{"n_layer": 14, "d_model": 96, "n_head": 2, "n_kv_head": 2, "head_dim": 64, "d_mlp": 256, "vocab_size": 8192, "activation": "swiglu", "norm": "rmsnorm", "norm_place": "peri", "norm_eps": 1e-06, "positions": "rope", "rope_base": 100000.0, "rope_fraction": 1.0, "qk_norm": false, "attn_scale": 0.125, "bias": "none", "tie_embeddings": false, "parallel_block": false, "extras": ["capped logits"], "init": "uniform", "init_std_qkv": 0.0692, "init_std_o": 0.0113, "init_std_up": 0.0692, "init_std_down": 0.00801, "optimizer": "muon", "lr": 0.0109, "lr_mult_down": 0.7, "beta1": 0.93, "lr_head": 0.00504, "warmup_steps": 200, "schedule": "wsd", "decay_fraction": 0.849, "decay_shape": "linear", "final_lr_fraction": 0.0, "batch_tokens": 8192, "seq_len": 768, "doc_mask": true, "train_tokens": 120100000, "steps": 14661, "dataset": "wikipedia_en"}
Each number is 128 + 32 x the weight over its row's rms, rounded and kept within 0 to 255. Layers, rows and columns count from 0. Numbers have three digits each. The size before them is the row's rms in percent of the matrix's.

# layer 6 attention query, 128x96, rms 0.153, rows 0-76, columns 48-95
078:137189104102106162140181066163124090200157123126130154121079102088148153163129105152086118125140114175135162154131082089150149187137151107145158
090:089151115131086125116197192126085152124149145134116138115088211119126112190098087133142041140121089136110115159129128134125110182089123136106205
102:178139155151125175163131114160091127156125087120126148174152141190146116177070159127119124120149117139122126181175091171058127086094156153232144
099:084138120061101168157147172083101072091134093158078138121117075158127160087128124105120121121071128162136151117114166173114139167138104084037132
097:050130096106123117084145141076155121147110111108109083076129136133155150026169113116145153145073141193100111089140130202142097125106085131077054
122:122079137132145097106078129111152117058134143194161090157214092152117122094176098144133131105132126184157136102123162205180160137101129150106080
105:167128143159162104134108123128085077128117120134095205129177115145124118081131161135134147131143041158191109135124176148059126060151099105119131
096:127080171092118127160116117115116076071168148095124140098108123107067107150089167172207132124131121130167118105109142149117136125151136128054109
101:105141189103133144174136140167140107175091125137106088148126143145111064168155125099104185134164108149186138142122056122144169109158129067158118
111:199156152107130118159131129076035140095137144103092145157114124138159136122129146149118033110135130097182104116161184124058140163095114141121191
108:106152184098169093090091104150139197127138089104123163081152185117170147069146158141151106139110142102095078170162106148157057164140061209105121
103:103186115142187123118115133125150134126155111107096181126125074135183167085160105095122175130119138055122168099162185161088126068079121129088144
105:172128162159150185124097078142159125169160146067140192132093091168095109179117145060171093127155134145134086133129142092083103183134179134168145
100:140172128112106145084095107105101137111156116140087183155155177149180113112129152151169202151076146131135112134064118156151184100188134094130158
094:146138144127088079055147158185177146116173138124166088141154143084127169163073116220123096094119101135119137133129113118118127065208125095139170
102:075139144129089113095139119128068117186107136099142085120075126135131122091136158138131086116136145110097181175092120178114090046139067141162185
097:134125156055141123139101048104098169124094167132118105112082076106142130167106148121143116133078164171158116116187212149160143123097093157140111
101:153133148083139116057142141116145147142153132094132080166143072138125175093117091156172156127058179147165123158109147059186144182098100100131147
099:169154112039152102189138178126118112118126100075192127136085126081138148119137194128114070127100138130135119176107159121117170118128185113136129
098:120085177152097151087161091125107142121117114140182187105089170109094069172149116066166169137169105130149087126094118125150091129093141167113112
107:115117131139061178070135123111145128114184150142138056149117098131176110159151111204136084078165125160115175114156132164126123107145121109098123
090:128042096108109147136096104125089110184127132195161122107128172125105162119234223149109115166219172113081131085148158122128144098136121114085107
088:123137115116114144149193128130143110145116141119147102134134152136129174130085164152126065136100142115171098055141149159124173115136140172171063
100:115170110069098184156137132100156148114136169108125147147090060098140089165159083112089165106118109156106135113117125128109113172217105113129091
111:131144109122123099129107142125161103128120188164094128168144092163132130082059161165122094103118114114079094144092122173117073124155155138121187
099:109116096195103138132165142121127084123171178166187134155110192127091142125097090135150105108155099134200100182152166160075096136183133081166121
089:164123177087102140132154157195106048173111040105127157143136113104190075141120103116175097150061105159131189112125152141071126142122120200137123
099:154053166096106136115193147131170086128109122173123127106102120111118158097155055126147148164091074094091165183123165169115156163112121094075110
095:148147127125136138130102166080186104087120120134176042132161154143108107116134107114120115141145124215093107058145118128095117088139099075098112
104:158129141131159095117158146121124095060166155130147195105143114135104073100075092145081125146115144143140123197115112107123155158125078154134107
108:109102193128145092159133168113173150137145160135178187168138159172164089066118151147090116071104128155081110125151224128098105158168144188090133
097:112067144116188079134150124147107159129071106151098121105075103112192120101117100077105097063147094106185121123104108066100108109118110093145120
109:159149117175146132126159132157124129140129143097155148136117146146163087066072163108097113079149084110107074157153089153037126107117133126152124
116:110163146172162133101132117147108149104141169135173086112138148144141124064167086094102146048108088119126059130159116155066098099130096122119106
097:136055192168153130156098164124211139127100174127097112154102171173058127125108146081169164147122177104230110126135161084129113090137109157108073
086:190134133125136150137136072140092174222125123113104101134142136085076141142133117083185113136142173157132196104156147190135109166155135084211142
095:131099157122136187109151129132098177091115113149083118109135129106056105175181161153132134139116163107131136095074086075189059175099101151098108
099:118144090101162162078129102128113127134091130114137141134200072121155123176142076138105122106120150171061118148130115108170163193144174113139122
097:067092115134087104140107157150129151110128119132157101127168076109151125076150110133135147139135163135118183119148105160200116150124128174073083
107:198078114125154099135082096145147101108132086099129118165085102132109142179113170164119103148192111137160122141135114128053100099149155108210156
094:122097105115172136171152131120172164128180151061107142163103145105118156079122178079179144174095123069131141124137135104146089151086113091113135
132:122125109136088100096155166116133155084095182145154154099144166172137129075133100167139109110156158140128127121116132175154040164100107165102110
114:043133078060152116145176177103135119143143140128105102102103098073114183076150146140159141165201162121167174153159059116166116149153119103063138
102:159087129150143158179100146125071121125146109065108107137163090099141131103089101149147109112099108104143136095103104167195114160075107141081113
099:124089084119108071141160171059160164148148097099129152117123075117112137084131161101143178128129119165152123134130115135162108120138107062081145
099:124157158129156067092161096113176152075109119101160156077140157106149099125115109147130124159143148173081150173178096105137174146150090165158117
110:172151157160114163098139074156123139149103150108165139109167103135114120168132140172129066108118130111125176168188090081087146120175153094210148
098:118097127137162071117170100078101175134151153077145085132068184112134157207133193107104081142148126092103094118162112141112128091156129188179136
102:112134138176160111132146139148124119114173120208160103124102159180145122217179120135087153073124177141128086156124112179133149105122123165101074
112:163104093113139112103092134092119180119153115086119123081145125166113110162148150132154103088160087083095089117159144202119084150192121142090153
111:129143105112104148135145119076163139176171140176088174154125162130126095131083113119104097108131126133127103141112108121133196090128120096126120
097:162127134127156167122128120165071168129157107131136204151101091113108148158149150132082169099131120123123181135084176136127166165166129132117130
108:134120043146160150170171153147112155153116164151166081087141124062156151150065104192101138145147164119164115127152115134081117113123126191143135
112:133167152125114098158115158161074108116104121095129148115149132133129094131082131140103144062110122115143054104132136192099132172178117123087138
108:132144139113157163107137160146131035109192072138158118124091133159135078065074119134151146147107052128125184167119078173130103108166098140145097
103:096151109171114089139162119121107181138075119072139131173205156122098133123140099078110175114104086159131152119138204206143183127107096135129158
103:122088097150081140141187092073076155139119051104158166123099139119193123100157161152181155115133097120066115111103053129113082117112110066174123
099:149143179122129126103110117112108137139121099113146145157181074106136106113126137178070099111083158122133079196117126167102121137130114124099087
090:217082134158177079136085091134147108171092160149054069105101169177159139100146093160102151079123114142114177112143099089183142134158094139119126
098:128109158170135147155139149066122133108132103111177098163125134113213055173069160129103120125159142138145144158121134159064135158210097137135144
105:211101143121173104123115125141134109107090152064168082117095128105137165155188147138133140152136145133163119119090116093128104068190101153158081
122:142113136156081157105109119164137116159151089092201110143089098135121168196095109110167116084166135106111179158199088168131126145100060098082090
101:136142118083123145111150089126154156183057202151178067143137115098094083175112114105144130159130095109126054133123144145161109146096109173109076
096:093149115138062120103082107117091089109180171116136065126120182159105101092091178054101143102143134145120183151217141148154153122125163114126177
084:093117150114157068190158090154130137115169181157130126099085117118118156137165183083073131095146081082139074152124133135111125098127115119112146
086:161115110116065183082134142126105142145081131156166115164142117128083048135137157161103139128120193152110136131113163094151130189126154121090145
088:184124095098074123088132113089126098131087136155110122125106185143157090110125174170183096180128156129127138081118130060121147185101151106109099
086:154073156123075158097144098088166120105121120160119148119100189110163092146116157159162104182105120142139098116171153080102127128076164126147125
102:131161131128210073178172097082116103148130106140103166122082096108154127072089159087115120173098071067158110117156068091107161090057127109164124
093:147114144063097176104094152070124162107156128148146044122152159150060113145122109128140135107150160159150154132113141111127145141143177130094116
096:131096126145086129062109131106121165119138148111109080097131169127156126131193126158145078117134174146127154107150124077126126180179220113117151
097:133079139143106157103114193199140196083099137118097133152155139161166145136097104116140191111094176161155105132141205155161079128106169150113133
119:126115126114091114077105093132135182135082176111152083115139145141121093222142151142147132100153194095113137124108144129133068150120121172123131
107:131127142090047120083079168092161165132161197143141120127129177071120110107138110158140106110111199197090163087153137199149123103139078119129117
113:094052155108099072139153109092122108124106108146125067112151159109142157133075174134167120134098124150163132140143123120170122192120132173093097
114:128072092152133142109141177074123150147143111112155168145120157133116123079081182095151117154128131058107144154165156140106098153060149102093182
088:108078117121185147174152138168123121110153108147111142095075111133149165089106118086126153159095194137116115114133097101128166169080133069140156
# layer 6 attention key, 128x96, rms 0.158, rows 0-76, columns 48-95
085:130155124131140076113120218099070191114151123124075160114132125121121169130114210106145140181159158095113087074132136063197159134101118115125121
095:102135168089035179113121161139231107142153120184149173117134118139107095180113131115121150183117133144117129146097142126164158074131093127107117
106:136104121179158163137117113122196123102147119117160126154124104190176098076092095145121117126127125116154064145098158139068129100170110115103107
104:108097140122130158144146138149195117174119125051153093105106079067107106135083087135131083101137102178127152149135086110111092199080136171176169
091:116195109077159143087118160119120147123177119153148121083135133114101144092115144065161071156145160112079090135157139132138115186039167151139134
118:116111143123144155199117148138141169175094079130132107115097122088146183131158181104153082136163169110113175135152103161117166163103115102128161
094:127064128153099085106131163145098131127133119114102164144089161106155138081071163096114109099179113092084084121140100076127214123113118144149168
106:140136174154148112131146164149157163137174167097091106108143125085142129063132170120104156147134114059171148074182138151129125126115086166101120
090:149184119116116136166176113167062118142138109079146135132128083116118115167188119094089144128100141109139040134108116128176134088178126158107107
117:087151131124100116118142162144135105151108124111087112145162111169185153114059121142147164110121130178158126140096163124154176063134144142064131
100:165088114125119115075096131106083124118128145116133118113187092167195147134153126158176121141073173166125140144159151137139125132089115189054124
105:097137128120095080165133133038093159146113131128098145124137134096135147124075171165158132160095184101094191119168138139128113142025154084129136
077:133164078173111103111161134104094137207114134080047149102136216113134145193180117100120110144096138149191158097160138113135099132116153113163126
096:077102115119088122120100162102089095097123123129119116111112159140117137111179187158143103060131140094118106101128176141179125111172160093101146
113:164162129189165163139179112163108062125152094137153139127106085123137121192116121147078138103181080109157133136175070180089173082132110133145075
101:102142092152138129168164118136101101120144117144099141146121113132180160064106122207054150111141089088149116120112138174090115089131049123120123
104:148134121133098117134067138178126107103065119120165080126145137186172149192057170167095175090109111062161092167141161137092126102187117153174086
097:087163106151099138165094161158099076099028147092121104147127157144121142132132110137178169113088151082127053099149155143099132119126131144126037
093:138174110084162106155124162104117133116141119132135122126167146157127044100051183069145164111145173125129101142101143139144097167077126189081102
102:069085120127114168069111148140189109178072073097174164061110078107110167184101112103146102095149138065112191118131079129088101146173096161156133
105:060180146129158100177127160080078126152140094134117131190144119080151157100098158171141104190187108083111130044178093134159068135112133109160146
088:148094146121164152107124092136114112157127167097173130196126143131158112097107144146122083135198053145108125210117141165127076142166150072108161
080:111148196095141150172115125120160157109074144170187100182099082109082124108116082090157141142078076181144095108135186127128156147120171129092133
094:178163153095085116170031177115091146099147164112094138103134061150118134177084122143122074113084165089145146100115129110113104041128102130139105
102:135095091132132077137181143079167093121112164122145161132083137108162091151108135143166110113111145085084061119133135174148136095105128099140101
102:094145098093124097111084129099194053095150156098136153121160127102138116078080135091117096149137095102152133078127125170159087185058094143102155
083:168181191131135144118167132117157122154156105126133158141165146111160176098120124187090143064120057114135113146120128114104131126099156145148158
092:146166126171138174119173131133081142130196121062093117148096146061129121146082200119158162141160065108143131154155147114048131142168118161196136
089:167138055061101194140108155101136135111150107056133099088105153115152121125081108157160094151159102090147152131143093095150160099100202109162093
098:122134115132164162077138082140125127130149182082051070086132210158107107129087109091105154097144142104107159141138142166135152146141178162147115
097:116135083157080138077152128121124148164157186136135167155137119165169116187138089077078194194103154145118123142130152110169098109091198211130130
094:117105120136139152161147119139160139169108107157148041113115111152184113129173092158145079169112206133106128136123091069110193117096118112110167
093:158106072132124150112110150126175146067095109186118134200199126181162064127133109112128182130176151138165144113098169162093110052176112122119112
112:122103140162047167141119140163152153091097111062089192157135127176144110199108167121152152128131110090131114127136134105116126085084091183136114
096:151060159134098148166156092159143139102126119114150095128160179105142098161104111140119146067135073148088107182137109109149092149126172155159158
093:117111129074108107164117195063120089146189164104148156171121133141191069136108141176146144179111126147139104146129110149121149103185080160079132
099:093125140065101116095157149136111132130112172089109096126092162146178177134149175089115139144162126156173133089182148172158157132057111188038169
106:139127115092128201103171144134116143125086113177163092120130161130097164106133103119078132156133174145134169194149190166190140118066124202120155
099:166181173131080115153114101096106151134130171150098187068108103063085177137090122135159107145112139142118117104141108117126128160139164112123132
099:099165135210135188100142151162173045117105139146138156164167141138117133145114096146108200067109071089131103133110170089082131085143147139136060
102:084154142152130077148089165119101120148103148091150183152151183110098150135167136130183116125161151203082156092155095143110185116058104104080154
107:100115115133121169123119140104153163114148141165145065173120150126102177169122129105118101104100167139117141083108199113168122177154153185108137
105:129152140099196099162152055122070142173132140065129099134103086132105091083133095104133170133127098163132140130124097126147132160112104050151077
090:136102169147165169116134115107048161132092148146084166127137165164114169140140086096098176103130141090145074149102110147115060174099158151058197
115:116121156089132142146106143105126114140073145123122152134115093115099077092109106098193123131114131113083125074163177150103075209044094082126098
090:084088079075103125133103094168141132100116147100078089107084116113103095047126083135138190167080111132087130136142109168125128166120161151160134
100:155057154087138145148167087156143102097103110100173147163140067106148158099159104156125137151095080117156096124122086155101137082220147085125131
101:135123113108193124159159131126149110123092098163155177132072058111229111100094107110168083114120118103122137146141105196172099131121119180133095
108:105140166116135162163100089178130151133167140149067072115093108107144111162136138091109137136159132153139140195159100155108117135180104141146153
111:149119098180099161138132136159138140127121096106180099171119111188153045200110083144131122051120063096120145126111115109087063104168125089163134
104:130155189090144176118135150108122073095104116120156147110144072095133127125126168125192129136119143092084147104123115165116140126129169088092179
091:143096107097155134200115143123117119143118090147126156135065065095134096096144182097133137143105162116154180132070152126178110156180098147157123
092:107098218090173104161153104117148177082118129148113149145163121068194104125057108134138169088100090124151125137123135113114112130067119150142128
097:119146158133112107120120171148145123135132128142140133086162138124136139129127099151106168156118110178162136146168169130220115059142089172090158
101:128125105085135099137115104113092150150168087097160126078124181092092119081097141085114120117126102156111169078133082104063147144090126119156150
099:210141141190114169155137130138128158112161109154105154182082113152046169165125107150102145123144111136096139119110180148115203113121112136146148
098:060063085143114168104109115132139164174126111092102150139121086157149071084128135169193076121120105120111116191117107094110138091152140095111117
098:110132146087118117158098115112152152112152159108141096182151090163090133071127113147092130101190161149116101055125143129163059132161146203097109
083:111069091160126130202101106147084138093070140131126090115173111118119163123114086101126104225165134110166079126124075137127115198104103129113171
096:170158120092156097114120127150155136150122117146102147108169080139215123085125134135102127102184121084129172132111093121215076101055075119119123
105:134117125105133111151082171095082161141106076106154139092101105138127190060165118085134120191111121067118134169141103165199101131084148147091077
117:120159160140192096130128064127089154194152148060092175183147109124151128129156128098140206165133103172137163089157137182137157142127097121114152
102:167140160121131160126113100133152097147066148127159106129094125170161174185084130069144091091114136119130056145151130175149146114122123161155069
091:099108107079083113118113106158129082100125118179157143147102146168088121139036125120118126129157135116091147119167118073137104109154103041145149
093:137140142123104150147119136114086116136129093146148105134119155132162060099114108170127103133090141161126141102123136086103082157099146154159151
069:151156093105152116187160138139101099079171136145108174180153114103078109142169115122119102123129103092154141096090119188168173139062090157122112
089:097129150096196127110140184168140146132115157124218151116175073120140134161180059119141112063099106179117093168135113120120122173099097181155175
090:083179114133144150112149137133130098092134159131118084084109144143105087186104105077112140062136177153146071168110084134140117117061101094165116
107:094080116136115154149153114201170152123116135154135159088122062116107119199098077137146137097114133148119086205063112072171151116129129155133119
105:076040180151112101134128078112125157172084129140082127148168195176090150089125137112157121147166130144132094182165145093142110139116150098146155
094:184124159100114089182066085048119110127134118120136128135143128090107117104122170143077102183092150121182188133169137143079136126164161108112147
129:097158149115122084109114116110085110138175032146079140118131157146141142054135165136103107130097111104091104091199141133066088133140156132110161
102:138169160125097154177160117155153135159152153017145095133096095153079137096144155127145118172078155147137106112168124152093107118163090063098065
114:129123041152129088019115120121160146176133202094173094138076128120166097138173114132178123088125138175139140203101131116160066127094123123151095
104:189116118141142078101157172159137108152097182144118120109089206140155186108142151090128104155107145135090163184093164078105125146128139112159119
114:137121152081110076092148132076085146077139182145117146078156149142116104095165160148183135054128196113112068120114126114128118086156201133092136
112:079087134123142077146166153067170153147186131139156108126137120107090111079131134106118139136056094163162114069106155098109085157138167101094168
# layer 6 attention value, 128x96, rms 0.171, rows 0-63, columns 48-95
087:189106072154159111084138141139129124131157115157139136168146104108143151132114096143118066119136064124137096138154164073106069154135175139109143
090:088117144130115120209163142130080124094143166132142119134190147179128131149103121103093159128088131137119167176066137150124143107124060144133115
082:169188049109129161139112148081100106145114128128134163107102105079069123099131159134105084171092145137123062149113105164120124149121061135116151
091:125158081158136120056098103152125156101093119164137093170107196116145164164136166137138142152139074150072142128075097147160133125063102154122138
091:165156092118155135141156138161166119157136134137134102117116145126146082145122127177111086152065139123139085105181137138085123160137121098059139
087:130141165072159133146184161156102086141145056169144095092110116147144127107142081134121165122186149088147126132080140105106126118156175126069104
101:140123102172135081046079128125140186148155172132113091120150154148152171154096162089096119095105090154056146120175131139140112169171086072140125
087:125114137111136087136129169109091098150119174115127133123115156073148108180058107151067167081117098113186143144144132082142131156061082109120156
074:104132086132064143108160110088161178152107144101164115158120110209110126169121134171168131114076139075114146123142157173104156071119146126125145
083:089100126145182112063137157083150122130163110129106145152088124157129080149160150076179195126172076168164120125041116087174105111114147142118105
093:145202143149149104116070122144112160046151159111125066151144116177116138085112166172140122121085143117178109123134118152110057171122090159133104
096:135129120113059140042063103083121152145090128158106129101095149158037120109115134122126112119119191114165134138125165136153114184149102138133117
083:149136119135161126142101110104098110193105165160137164125114151092032150135094157114078183170154162172131188124142148122203128110110134153078117
086:149098108148119120106143114075132080169136098157205117097083104079088109136098126120082138132113098114104124076188115098145123086093143123114113
086:168104207090101119166138176154095115085112169161126157053156101104145159122101136138123121127056161093164141183183097128147118150149164099114142
090:091122128196090127141151111107181139101124105170117060097140114128133124147155186199130161127106145118104094132133112124132138124162130130131134
091:089151101198102161109153105096085154063151149113090127063159086101149152107143099143112123081090079151117070121104176101082121071130093152140154
084:183119134082130188125115139130046111083073083156089103152176111086124141179141123119099090135096061135108163150164149146123097160049078124141087
083:088069122113155143171104132090118158129137171047124135131145173124133129094086088100156048113102144107107116177170116184150134147132150076139105
084:115152154088077124087102196179093078104121137102174151128116084144125083148120167087130154067070061132128155147092144093127120120133097092155120
097:131164109160149096105161134124150155164126184168114064108139174170127161187121178093137100110126124127069071138069128103153100175117092163108139
084:080119146131147116152056103139132137100101136082110125133173094118030136143148075050128090130169161170138135142126119094174099135122117118145084
088:147127090170178087131121124044188087110104145120130128148169134157098118128153127113146090165183155111197139176117124111172101108120123167172110
081:106076180173147152145116139096181119100126118150135109070130153142137088083099124152149078119151123107124120127172157145087075083170144134086095
087:105141178107131103160143165157114123157139121136061152105133107074064148184113133126134143101125135157154139136143086150168164174170070159191119
087:056119113150187104099173145198136110149087086153055111122148118076138074145121180079188108110127158113206116130085098147152121113126175078120111
078:166154071131136093088132150117086117129208133097111150077073144117173190112190086178141138159126131146155089127108094170104159121149133142103208
073:143133115120149160145126097074134140094142055117095117134167134094101144068155039158130065127192183104142072118161127130124079152134144151135105
100:096147150094127067126160205168099125155167141117126125076135144123185135161149085069146110085106114124173071144126128090073133139213082132114127
070:154080097214097115149101103104150081141095127128152119086132175076099057087083152154144098120104167116106131162112127129112149105112104173153107
088:134162140146145136122120143163130142123088196123078175113154061167200094162040132182124138082134180124193143121159087084094106137140111121117143
081:059080159143147119083159104148151140094153087099110097157188133104113202160125084117115136134102094172097103160115148115138099120098157150163113
088:074152108101078147118161138126163123086180086086124105076190084109137161115155075131108128137123117099155097179125091167148122165162137167122129
096:121064113085156145106137128084120074125107088111119131076117166082158126097115122116096093128079077111133196131119150123144124107073132080173124
077:138125137103172149148153127172184182152117132156074112072132156122099195051199147119181121148119158154119159130068110169130154131172097108107138
096:144198142130115110110091103125075150114165077101127074133086117134162118147119113144103116090139124196163089148099157167089106103107037162133101
085:148175192080135143203135133103119104172130170118095155089133142096153104160107096153142094095189085170145104102099130120152125111182115169130130
092:125152164164135147133126153130158127152111117068106052131135143114189161107140130118135122127077093112151105061146069179134087180092130123192074
081:147136120157156165059105165143142110175085150131070180140108147112144101092072141127079128166135147157142151096101122171163138106098088125166141
089:072157113092118126116130113134063132180096107123093134149134143126151118120103108147092158094136093164158076146091133120167177176092137141090180
085:110159133114152091101134104191132099135140119083126142173126158170197099115092124104136155134156174208198128105103151151108154108135149156105161
090:105099075173134089110140114143121136162100124133163121152118130152104098086097100176116124079143213146134180135179161147130116138150170127098145
103:133143162110119150143163075102082152134178168169143148110107142103183096180061137191141203036140090119098102085122156108118149110139107119093159
082:160125175127170113106147104066138128150174150135072184199128152100142086117150132095128146115197128138138195117164150135112126152160147193128116
088:086100124144127134162184141107108078106127123094098102120108179111142096147143206181168118172125148082101145141180143076147158132122141093107119
071:113183113164118085104083078136105124128137168103173118112137180116167144089093125142150108110074085107163109074178121100116145140212122129128156
073:093167159071129145091115125125080114071127090188097202132086110174089170121113192128099102203111098121094127108120118072146097173164160142087123
093:188111110155076099153121120150176103077104135140163208090131135099116140152166139155096111185140092090096133100105099137156148121096090117143137
087:143118162110090125093135153169031113144082102147115153169086120087152108164112155095192113103145156146146167158164078101121155143113151176101089
102:141071116132114106157136126150161177108097115158119200126132093175102109147137100147116081130170129108133181098138106133123145160102157129114165
077:150140045157099112152062083157152120113086152109110138115111178135132110147141140166104099145093091166149138101110193107152157186114100155198159
098:124130172074188153163127100130134157170090159134193042074091162149111116139166108154114137112082123144153123079192174081109155150117118134165127
090:143088133156162093171040111114130131048147164101117117126128123183129093155150056125130189132137147094149131113130159125092110135130131090126119
088:148167176117101103097082108112167134136113176113048110076104132134134125134098164146066098137139175136159110115126161189103085117133088064077136
089:106095119127148074078094195129200148158138125114103072121152160149114159184139085053118168152132092135132087125098144162145091121067103116104132
094:120169092193077094112143101107111142093120155089156097122151092122143103179109098159117142145051133092110134129155118066144156107161103161164091
086:126148121123106112136130079158148151085129160132178137122160141121144159126151138083130180147089168068131094154058117124118117130118218166095164
080:091154045110114141090136066112145089113117082086095055104155111146152136148126105144074155139099129112138085126093161101107141167097097082126137
081:161101105160160140205077126094112095147095157127118125101192134150104143122120107161107152188130135170137113148166109148085139185139096115091134
081:112120084114106151107124191107163083144102106096086095149192145106122140074113080093134150159111113099111127117127126217106099167138104154139093
086:117078145161174131162193123147155129155160105111083087161066117139160101117133108192124121165104191145140113114132151154051124085140186110112125
079:153196129091103121134098081138117142118141195067141119170170086127146153168142075154157105098138080185160121177083117138144129106137082176127180
103:112139119126122167078080154144056114157154145108094077119158181161146125127100105095112155104140059119056035073092129169133144160116094115141147
072:113158123081096119146100155150131143183082162104192116117110114199056169093165107043115104125099175058171095115141119120133130148109131101140134
# layer 6 attention output (transposed), 128x96, rms 0.137, rows 0-63, columns 48-95
091:170131139112050079158060131094041156083142153127110107130164092110151066084088114094110124109142118118133181110153095076160090105140101152140129
098:084104170138168122095147118121167099121135120136109120105123184091044148161111150132156118140110086109146146083123116184119155101149109107106128
092:140160053064163153174114159091139086137176127121133158118089134116126176138118154093069101122092115111158066158106078165091093152112112153208154
101:100147124143123169078129177168152145152132108113119139141120112158185180093104146107132098151139116083105169128180163113104107157109114147066154
095:177118068087125086117148136123162102115161120114118081103132165116167088141189097112084135138128140164162146139177070099132122137149142130163146
096:142140138125139170140139155107108146178150035147152136121157151197114088147124114176167126135138145129126139108129080161167154122195154129135049
113:092105136134152104119117100156112191084171147134059103070105126099177166083133124122091147071126157105091155148126176151121130092137145069113150
096:167138185127138119108136170182104149188087126148089170105137187088094147140157110194116111164173123156148173136070080066102104088162176117160101
082:125135080153121107150170163102112121097107096086174081135125148162115133154138184061175146183128152123136077083100152160181153139150141115100167
088:064194178118166129108159123141203083103154123102186151135114130110076133163116127119179153154151110127139165147133104128062126116110147123072096
100:171092181121152138166133162201122135095117126164166088145080105141082220112070121112139138068151136153166062090122134130136172098138149153159132
105:170103161120105130124129152122145186114168106157156142086079154160178047142112206151174140171141146091141117161146108123087147040142114117127154
096:148108114058176121116180100092100195142151105184168210149087178161094123146152081114132103166105105116153157192162091116069145098109128112175131
095:137144091090120135178136102116035118127160099114111110137109144136047096092133084136083125133143108175166105148096117120106083132049132117145134
091:172126139143113106162115141071102135147114101163130136076123159058110158184135101183143182103089105074178176145100111138093123078162122094152114
101:097176069134108088097133128126170088053125091116103131067165114153154115114077152142086136090118140134113072158122173177102166174132162101070160
103:110162108162145114127079130105122106140165185117083098080084118115155168140172154186134144131146121122179185130147134119138069157167063174145128
089:149153118139114157134142161104128178156107123095111177121112155068143147101073108150161084110119078098072155078149125119095045105153097151121095
094:216107122128150112087171125156149115154181159145141125111149145158076126180127092070132183145131108141135077159150173099143154106122114099093138
095:117167160155140169149166173164105147149095106078162171114124113078161152104162115187102096136068112147094158117093128151118091113150081143147110
106:075148148110141104106108153109118146162213100206141135100170148125106143060080212126136108133153101103159161154105125134100147135226143154111160
095:149079129123147108106216107127163121116151130147166159146139198157057115154109078147082110180165108163126096167173149090083155111092105196122158
102:142146112084099068116141179068130123056104164160139181162136109130061079141070134104123116140129116127179101107105142113148166116120109129099200
092:163100112095118125159083137064098142152139123171124121071122102197062066141160128167157187165145094137141116140154162128147142085153120115126115
099:119135177113121153116160103117133140189124200169044139129129161096095160115118112174077136145127116122094126123078092144113140112160125162205132
094:066160122131080110096108077139194123114142150145145117102125145089102126164090129155117168182121153171139117107126097164123172163093130156093063
085:131142100111143126143091182138194078130157159091098031146086187133159147191192106130173132115157160103148156171117071113148096148157149136130175
077:160119063143080139141156097085165140091146113163111089167136100121121099159119111110127120068204112149134068152151159061166162091093151173141154
115:088124122137129115124094101169176119133163175146076065094108191103167147138178152195142157131143141155107162118137062157139145085164122133104096
073:177107095110066131092075142132117114173114113113158125111155135164100079071086114120136107147134074130098003172098138145100155118095087097128111
101:142110121073106108124127157130094104069110116132148131079130137197084197118096100182076105136135129171155153137084136134151118129153170135163112
092:095170141149095138121130121149132138131126127104065122149157147082090114086121164126100145102147133119079172145222149087145152112154067174055066
096:102123124159091165197129144052143124110121140126065086073112123095089141154123123175101110134181147107189154119162116138146155146117116173187105
107:164163156155110155059122147195120126146132120064104152136166130104120076080088068136138125092097105121127108128109199054116067132102111069074154
086:113098124107159177116101115142171100163176113170187136126118124132126142131114165130159102091128136050135163149164112150095190103173133063117099
109:139154149100161130090098116152146159115126141108092126138074128169158156161151170181138117119162178158118070079127098159184095106168138185086138
094:133086120091132163126118099079174129150084128116137074125167196098100136194152151182172106177164066161119143141116069141077131075158180134138139
102:133109146109134145143141083187110099173073125115130136118174107118118176094165151197120060066187142152132167157123147106056111134081171144101077
089:110130103027112167090152162157154140139113137109170181119133118148120158076146129146074067102097148116141171170148171127116072089112089100144131
103:115142150167148208130126113140152165141121121137102146148173148130174179157112151092199103078152147146141082107091174101101121156142144141117116
093:082140168067121089100133120156163167081114175190127118147134124155116127176171126112161154096130154191156167092139135090209136196139141106154142
096:151114114103099148157164105101086179092154082204111130147136089175094074149172135108145169085099134167130122174105185131194206114123112109142131
115:109218133160140134088092112131090168125180140173088115109095106115149143131147112156144173146133079170132137102063109163166111116185191121121123
096:120086154145153090095131081141178158157068223140084111158128113090207082109123110072139213126059112113103100121095122150166113128110128100145103
091:128155151145140121155103125162155106163107110148118133095106074123164159138114169143196108182123115124061141151142151069134199203145178099183086
078:164098124113134087120103098171118134116110180201123048116108159111128121177194084177155126108148096161159155133103130098115132096108149122144189
084:147109185151195170154109123143116106149168103112117124135116113135141124099095147106129145128048108069105135152183146093083078134134102182171155
097:129114081143099177139071185125089127124128152100151131147128082088137131059160137117106081101139090094119135158122141113112100172088090116139204
098:149124136118102128116140113171112167181113133133170120135116142153120134133071111141203106153097096139057105136114103133107091120124116126105077
112:152056138161097104096127130119092090148125119151130121098212151201069062115100144110146143115144107129138122126101164085141090165133155075174181
083:167113165129112162108071170135186126074102190155132146150109135141151134090127165111177110117181107113094147149154146093100139188117095142143179
108:133128124136132183139146143157129116164114108152096100164093195191105112086108150145188208095137110201150136090097135122111172128157120065090093
101:166147149156169077116147193119137134091128137181098190129105134178106093145183055139154192142157124128114112119110142128135144103161160163126169
095:139060148100184109152081162144146208121118123085119093084100156075159118159192175149118164159126221117165088142130102124109113089193175126133177
100:083152149147120076097159141156145165143163131129113205112168165134186143097196130150089107171213209124150168117214123068095109083140167165107142
105:119120096138113125133151105153088110105076083116062076091115116133129209080112153172157094116132104111115134116157166149105175103101113121151124
096:085118092193144104149073137100114157146079066176128140134135152090122107116139171092186165121115110091156119158149080154102173159128133140114089
090:114182142130139154154110199144149119061161105106091138101122143132130140097082140133101093112185179129137110104114144115151142218155147170128115
087:160094117067143084163100159053131096113125146126093177077146187144106098190153077131125090105146108115125147142114088116038123126142152097177142
090:106129131107094186211173177130163143138142150127162142111159110075129199097140094099077100107153142087126127124153153158095134111081115159197085
093:123099149077109111145087082160138064115098101062079039145151104168119086118124167078142211131092176129105106119149117143163169146126134119081082
088:128139115092091130124130169122111129061080141115138114156162147145136156150071148142129061164122103144159122071119126153145132095165141172074197
111:069136126131105178138143152159165180157185135117159082091135165116161167105144104149161060111200118174109154128113145123091082090152148148138132
079:149065137140153135197159129115064132165146118182210160174105151153119110140178173135134099153155177140213144120077098109121144112109104173144154